Weights of a small transformer language model: 7.57M parameters.
Each number is 200 + 30 x the weight over its row's rms, rounded and kept within 0 to 999. Layers, rows and columns count from 0. The size before them is the row's rms in percent of the matrix's.

# layer 4 MLP down (transposed), 512x224, rms 0.0926, rows 30-39, columns 0-111
101,172,204,204,215,210,169,204,213,184,224,228,223,186,192,247,171,178,181,145,203,159,206,258,181,211,180,214,185,210,215,188,194,174,235,127,201,214,189,190,236,199,168,199,154,230,190,233,202,260,203,207,181,192,188,184,176,158,172,247,159,191,162,270,195,208,172,176,202,182,145,205,217,182,155,169,207,226,162,218,216,203,185,190,213,210,211,194,155,164,190,205,237,194,196,234,209,237,223,194,238,207,196,217,188,175,208,187,212,255,253,170,208
099,143,152,223,176,230,193,207,218,216,212,261,212,179,192,233,195,160,211,184,212,164,193,270,185,216,209,213,199,218,155,206,249,201,161,213,207,152,182,165,193,178,214,231,166,250,182,234,215,194,175,185,239,175,194,201,188,244,213,197,215,259,156,239,230,193,212,225,179,195,207,231,198,168,157,206,206,243,195,211,167,134,200,195,192,234,181,169,225,175,247,182,196,205,182,171,225,212,193,225,193,273,182,190,171,226,179,209,230,195,160,212,201
114,204,166,209,237,162,199,176,163,159,223,157,153,211,180,193,173,192,236,264,196,242,221,205,224,156,240,238,215,213,212,144,214,215,214,160,259,194,178,158,225,197,226,175,201,229,208,176,165,202,168,209,129,174,222,222,227,192,175,231,176,180,188,212,190,190,154,224,256,222,227,209,225,193,224,259,165,157,232,195,210,163,212,170,221,173,222,215,224,118,172,185,181,171,216,249,196,176,187,153,197,242,218,224,166,168,218,200,224,212,132,189,162
100,262,239,176,190,203,219,239,230,241,218,205,189,242,206,220,193,208,191,198,232,210,231,247,240,282,202,203,150,140,205,213,202,236,214,243,205,215,217,205,230,161,167,180,198,185,238,234,231,190,211,224,239,206,184,190,141,192,231,201,204,187,224,151,202,249,208,204,215,196,165,151,177,189,117,182,220,166,194,200,202,241,190,209,168,213,164,251,230,233,197,172,238,241,206,227,205,164,212,237,221,246,177,179,196,217,176,213,150,208,261,191,179
098,237,167,177,214,202,203,154,188,243,195,221,164,197,195,181,179,203,220,208,224,210,198,206,230,176,265,203,226,169,199,236,201,210,174,220,186,201,235,223,220,193,232,232,211,224,223,181,194,233,187,171,204,182,192,240,229,201,209,228,234,180,212,222,239,177,166,184,205,202,195,163,149,220,169,165,198,147,209,179,187,204,189,222,192,175,214,177,249,199,153,228,174,157,176,244,124,190,206,201,241,153,213,273,279,174,213,271,171,234,223,196,211
103,208,213,157,189,234,168,212,226,182,203,187,175,192,246,171,225,242,170,230,249,168,170,149,250,192,185,181,226,120,226,176,198,167,167,203,209,179,198,231,186,153,222,176,190,188,166,268,225,167,234,212,217,197,186,183,204,228,176,142,207,172,211,212,174,155,201,224,226,251,239,176,257,187,221,220,242,242,215,242,228,221,247,201,210,203,187,246,156,212,204,218,176,192,202,236,186,217,165,191,185,200,229,199,255,195,176,227,151,222,206,185,191
102,198,182,162,219,159,244,164,264,198,218,147,227,178,107,122,171,194,240,173,241,211,171,174,275,217,201,192,190,196,189,159,227,133,189,232,220,207,208,207,213,214,153,243,188,171,249,191,193,176,162,175,211,201,241,183,188,194,196,229,222,161,223,215,227,219,176,192,200,149,195,195,218,226,207,188,190,191,188,175,195,204,226,181,138,180,159,237,201,229,224,226,201,188,197,141,225,153,234,206,154,174,182,213,194,174,191,229,169,236,216,185,188
098,228,196,249,202,207,178,210,190,192,188,188,233,205,200,187,229,219,239,131,231,255,148,236,201,169,198,231,220,177,215,161,218,232,200,149,198,219,151,200,205,166,177,191,185,197,189,216,192,189,223,255,215,209,181,203,210,186,147,224,153,188,199,204,257,217,210,181,175,209,217,173,215,234,179,146,213,178,217,208,230,195,226,190,251,170,273,184,181,222,189,210,212,231,221,160,241,168,191,266,196,186,176,191,172,223,203,183,167,221,208,231,227
102,231,153,227,125,226,178,210,231,172,195,229,231,220,216,113,183,192,238,238,194,205,191,241,211,178,164,206,237,168,175,215,189,260,196,183,174,168,154,179,155,163,140,174,181,223,176,274,219,266,203,171,179,173,147,193,197,185,270,220,215,201,171,184,240,206,259,195,146,159,221,155,199,188,237,254,215,195,255,170,191,171,180,176,221,189,173,205,254,201,198,184,242,234,206,191,245,185,192,216,209,218,219,164,212,202,277,212,215,206,211,202,235
108,198,153,195,247,263,189,222,261,203,183,180,180,181,237,226,162,145,219,226,208,195,204,176,188,225,189,163,180,152,215,153,142,225,170,195,211,207,224,193,228,192,165,193,177,270,157,198,157,181,190,186,264,213,281,231,221,181,215,190,222,171,171,235,183,226,193,181,199,220,226,186,193,176,239,147,162,244,177,178,227,211,193,222,224,211,149,224,149,191,211,150,285,234,188,143,180,179,173,209,217,248,196,174,198,233,176,224,206,234,204,208,188
# layer 4 MLP gate, 512x224, rms 0.103, rows 31-40, columns 0-111
100,240,193,242,245,211,192,205,205,195,238,187,229,188,158,162,234,225,215,226,214,219,228,171,227,235,212,216,231,228,229,238,152,176,254,221,231,195,155,202,174,200,196,214,234,223,173,197,153,212,223,178,238,196,205,234,156,190,210,247,180,148,179,232,224,225,240,157,158,195,196,185,264,200,181,153,176,100,186,209,177,203,194,225,246,153,228,253,195,178,189,229,186,203,221,255,210,220,220,243,212,181,184,189,194,223,213,177,219,186,176,193,194
114,233,178,244,162,222,186,180,210,222,188,195,203,194,196,156,145,211,223,181,210,168,209,165,180,142,171,208,190,197,167,233,181,271,226,223,161,175,207,229,188,200,184,209,232,188,214,232,167,266,205,167,237,196,148,261,259,225,203,194,150,196,246,165,241,186,154,206,153,175,207,188,191,156,215,139,166,204,231,183,245,199,216,230,165,169,164,166,217,190,191,276,197,177,176,222,197,178,201,133,173,180,221,132,198,144,235,226,218,181,200,217,186
103,218,231,165,238,192,145,200,211,200,203,202,173,214,187,184,201,196,250,192,233,151,115,200,224,223,188,241,177,192,208,225,233,239,210,200,234,209,154,203,195,162,189,183,249,172,203,286,173,226,183,244,192,296,171,202,239,131,238,192,215,202,194,188,185,217,230,213,201,187,165,167,229,186,210,132,221,144,157,205,227,236,200,241,191,197,210,215,264,201,213,207,172,179,199,185,162,179,193,157,201,235,232,194,162,215,231,222,162,149,178,196,201
095,226,212,166,223,228,272,201,251,235,204,148,161,222,221,188,141,221,217,210,196,183,189,165,212,163,205,203,219,168,243,266,220,232,198,209,234,153,226,227,181,227,232,198,241,165,184,190,150,198,190,194,178,206,150,199,173,170,218,182,207,235,217,223,158,193,244,201,142,201,201,159,217,207,223,175,201,239,220,211,266,206,233,208,197,199,209,211,189,210,174,252,178,213,164,199,164,201,161,168,226,202,196,181,230,182,220,189,170,175,174,201,232
101,206,194,204,177,196,236,134,201,147,209,188,151,228,151,184,185,229,213,185,212,195,159,172,242,201,205,178,250,205,221,234,225,269,178,210,206,200,214,199,199,220,218,211,174,213,193,180,274,154,252,148,184,257,187,185,204,226,161,252,195,187,197,187,215,249,171,207,192,236,224,171,179,230,211,189,193,204,256,220,290,176,254,192,161,178,203,208,212,198,244,211,190,227,243,260,158,237,175,267,236,201,206,178,173,180,208,231,181,200,190,230,221
108,267,196,173,211,204,239,243,211,225,146,206,178,222,167,211,193,210,213,260,151,151,229,177,204,196,169,161,250,234,186,244,209,225,163,234,153,210,173,226,183,193,224,211,221,257,252,184,207,216,223,201,206,253,179,217,225,192,252,220,188,202,201,207,226,257,195,174,202,257,234,98,218,195,163,181,199,195,163,182,185,201,215,223,143,194,239,190,236,137,146,187,170,205,177,217,243,179,173,250,198,190,186,191,190,190,213,208,222,233,132,194,233
090,115,211,228,243,260,236,245,213,176,161,243,198,195,155,164,227,181,244,207,196,181,253,214,199,197,164,194,199,215,176,198,174,219,177,215,178,145,179,196,141,220,160,228,219,199,169,188,159,197,185,161,183,219,219,245,215,198,225,241,188,208,195,203,170,173,184,193,202,183,151,215,223,213,215,228,192,190,168,237,233,168,201,196,170,171,152,237,191,207,146,192,185,240,152,221,198,230,183,216,236,263,192,127,232,200,186,251,220,162,149,183,175
100,206,177,214,244,189,276,160,185,205,174,175,207,242,160,168,214,218,179,181,221,225,195,151,200,215,231,187,208,194,217,237,248,198,175,216,203,234,222,266,173,203,255,145,166,141,191,221,279,204,194,193,186,212,204,218,236,167,232,238,134,207,241,158,205,199,168,224,219,208,185,211,247,234,229,218,194,119,140,178,245,338,222,177,203,188,197,157,227,192,244,203,203,155,195,182,178,185,188,199,197,171,186,195,191,167,134,191,179,183,186,193,194
106,226,239,221,185,204,202,189,173,141,187,174,230,205,224,173,177,168,159,241,197,199,195,168,211,165,220,191,186,276,211,219,172,215,253,214,226,202,244,243,223,201,226,197,252,223,208,234,249,201,179,155,201,168,216,207,173,251,213,187,190,161,217,172,236,173,188,244,164,180,159,180,171,213,170,211,204,192,220,201,217,174,188,182,168,256,225,223,220,178,152,230,216,181,204,216,190,124,156,148,245,217,231,213,194,155,223,247,127,203,217,172,231
109,242,218,201,275,196,175,175,231,233,203,162,169,253,200,187,170,199,196,218,239,224,172,219,205,202,193,210,235,189,173,207,165,196,174,209,283,188,196,177,296,220,227,249,227,171,144,224,209,218,190,162,222,207,222,207,244,215,227,254,208,173,159,214,152,174,235,208,197,237,220,198,207,174,197,251,195,209,273,173,221,178,160,177,172,210,214,192,196,254,246,189,189,156,137,194,192,198,225,190,216,218,210,149,191,178,230,166,192,230,141,232,188
# layer 4 MLP up, 512x224, rms 0.0982, rows 31-39, columns 0-111
098,213,192,220,184,178,156,245,179,227,228,194,213,110,191,185,182,182,186,154,187,176,239,188,196,236,227,211,192,231,178,240,192,176,214,214,209,223,176,159,234,166,253,176,220,215,186,157,207,185,188,158,282,229,159,179,139,160,226,158,183,211,221,242,257,213,234,224,219,158,152,142,233,216,214,188,222,188,231,180,191,230,220,240,227,170,193,222,180,207,265,206,141,188,213,230,217,211,190,202,199,207,189,191,190,227,182,169,253,188,155,230,224
115,217,178,199,261,170,275,210,201,136,219,185,179,172,187,219,230,237,202,229,224,248,224,215,257,163,181,251,229,152,252,185,221,245,250,188,228,212,230,182,182,214,207,237,199,191,197,212,157,201,189,184,179,208,167,181,153,157,181,222,216,165,199,197,203,213,228,196,213,197,235,197,225,213,199,215,207,160,192,253,188,169,217,198,228,184,231,217,232,126,182,134,175,210,187,201,168,234,190,229,284,245,195,159,273,195,170,225,184,179,157,210,226
099,229,189,216,174,184,223,160,208,182,206,160,201,197,181,192,227,204,224,178,275,200,282,175,183,207,129,158,209,204,192,212,172,184,209,228,177,228,205,210,206,187,208,166,229,253,151,192,186,205,197,170,216,195,191,193,141,177,190,252,114,165,231,213,170,217,199,238,221,267,199,224,220,204,213,226,209,195,208,226,208,131,178,241,238,180,186,169,237,212,208,214,209,189,198,263,242,171,190,236,210,180,172,189,155,217,173,229,259,205,197,203,201
097,202,182,249,171,173,181,224,171,237,199,191,223,198,185,163,233,193,231,263,185,179,218,170,230,203,177,176,182,146,215,193,178,232,207,167,175,205,230,187,196,116,216,179,200,218,164,184,198,170,177,204,158,214,224,211,183,227,155,225,195,217,195,234,221,210,140,157,197,229,227,165,216,222,142,177,200,206,213,219,221,254,191,199,207,215,222,184,206,218,210,252,204,209,241,207,169,176,210,196,257,227,242,214,204,177,238,220,217,222,174,221,216
106,181,163,146,183,213,167,172,196,167,178,233,153,251,129,190,190,175,188,204,207,243,229,164,246,235,162,158,251,195,236,204,182,223,190,202,242,164,188,244,220,197,212,187,210,223,188,184,189,152,207,185,185,256,128,215,179,243,157,174,210,155,207,191,170,171,206,229,210,249,246,182,183,136,200,215,216,160,220,183,228,229,189,198,201,151,209,235,168,210,213,232,179,215,171,242,199,242,195,200,208,228,188,171,203,226,176,214,176,246,236,215,155
100,239,234,176,194,224,183,157,196,129,220,165,229,189,227,208,236,211,194,217,162,203,239,174,156,212,229,139,208,160,203,230,138,227,196,200,187,189,209,204,234,219,159,163,230,160,206,220,233,202,210,139,197,200,208,209,220,228,162,193,162,208,242,170,214,264,193,230,205,260,206,184,205,192,185,191,255,203,207,209,190,169,230,207,193,241,159,216,224,188,226,192,166,191,188,190,201,205,213,231,215,197,221,200,196,176,203,196,212,186,210,132,174
098,177,218,213,193,244,246,201,214,197,203,224,204,186,225,221,214,149,210,197,206,223,157,213,224,227,132,166,218,195,190,206,257,181,188,215,174,225,215,230,156,158,184,232,241,230,229,217,172,166,224,199,217,223,182,159,123,199,192,216,174,206,178,202,233,205,180,206,163,117,148,136,205,198,194,243,205,219,196,210,191,180,219,218,214,223,227,186,179,279,195,229,207,189,177,207,232,157,170,192,164,185,232,146,215,186,168,218,173,193,188,217,171
101,230,200,202,214,177,211,253,186,225,205,199,209,233,201,190,197,168,137,194,207,173,190,197,226,170,241,272,196,173,222,188,142,226,162,168,215,190,176,193,164,225,201,235,185,203,206,198,255,239,213,268,192,179,223,263,223,163,166,184,182,177,165,186,188,178,174,185,195,189,257,224,174,248,238,258,145,218,213,233,178,176,233,156,231,188,187,132,178,161,183,147,202,180,226,191,183,162,168,221,224,203,183,215,195,144,190,205,254,235,237,205,169
109,163,183,204,210,208,226,178,230,244,178,215,203,183,215,173,185,191,232,253,204,214,228,190,213,218,192,196,149,157,188,215,233,181,164,210,204,156,200,210,202,250,187,225,193,220,198,209,187,171,196,169,218,237,209,201,199,216,236,171,208,209,155,183,134,228,179,155,206,258,230,173,159,227,220,199,150,169,165,110,137,196,231,173,202,132,209,237,205,240,274,198,224,223,232,162,261,218,157,226,253,234,171,218,219,163,177,157,196,220,171,192,183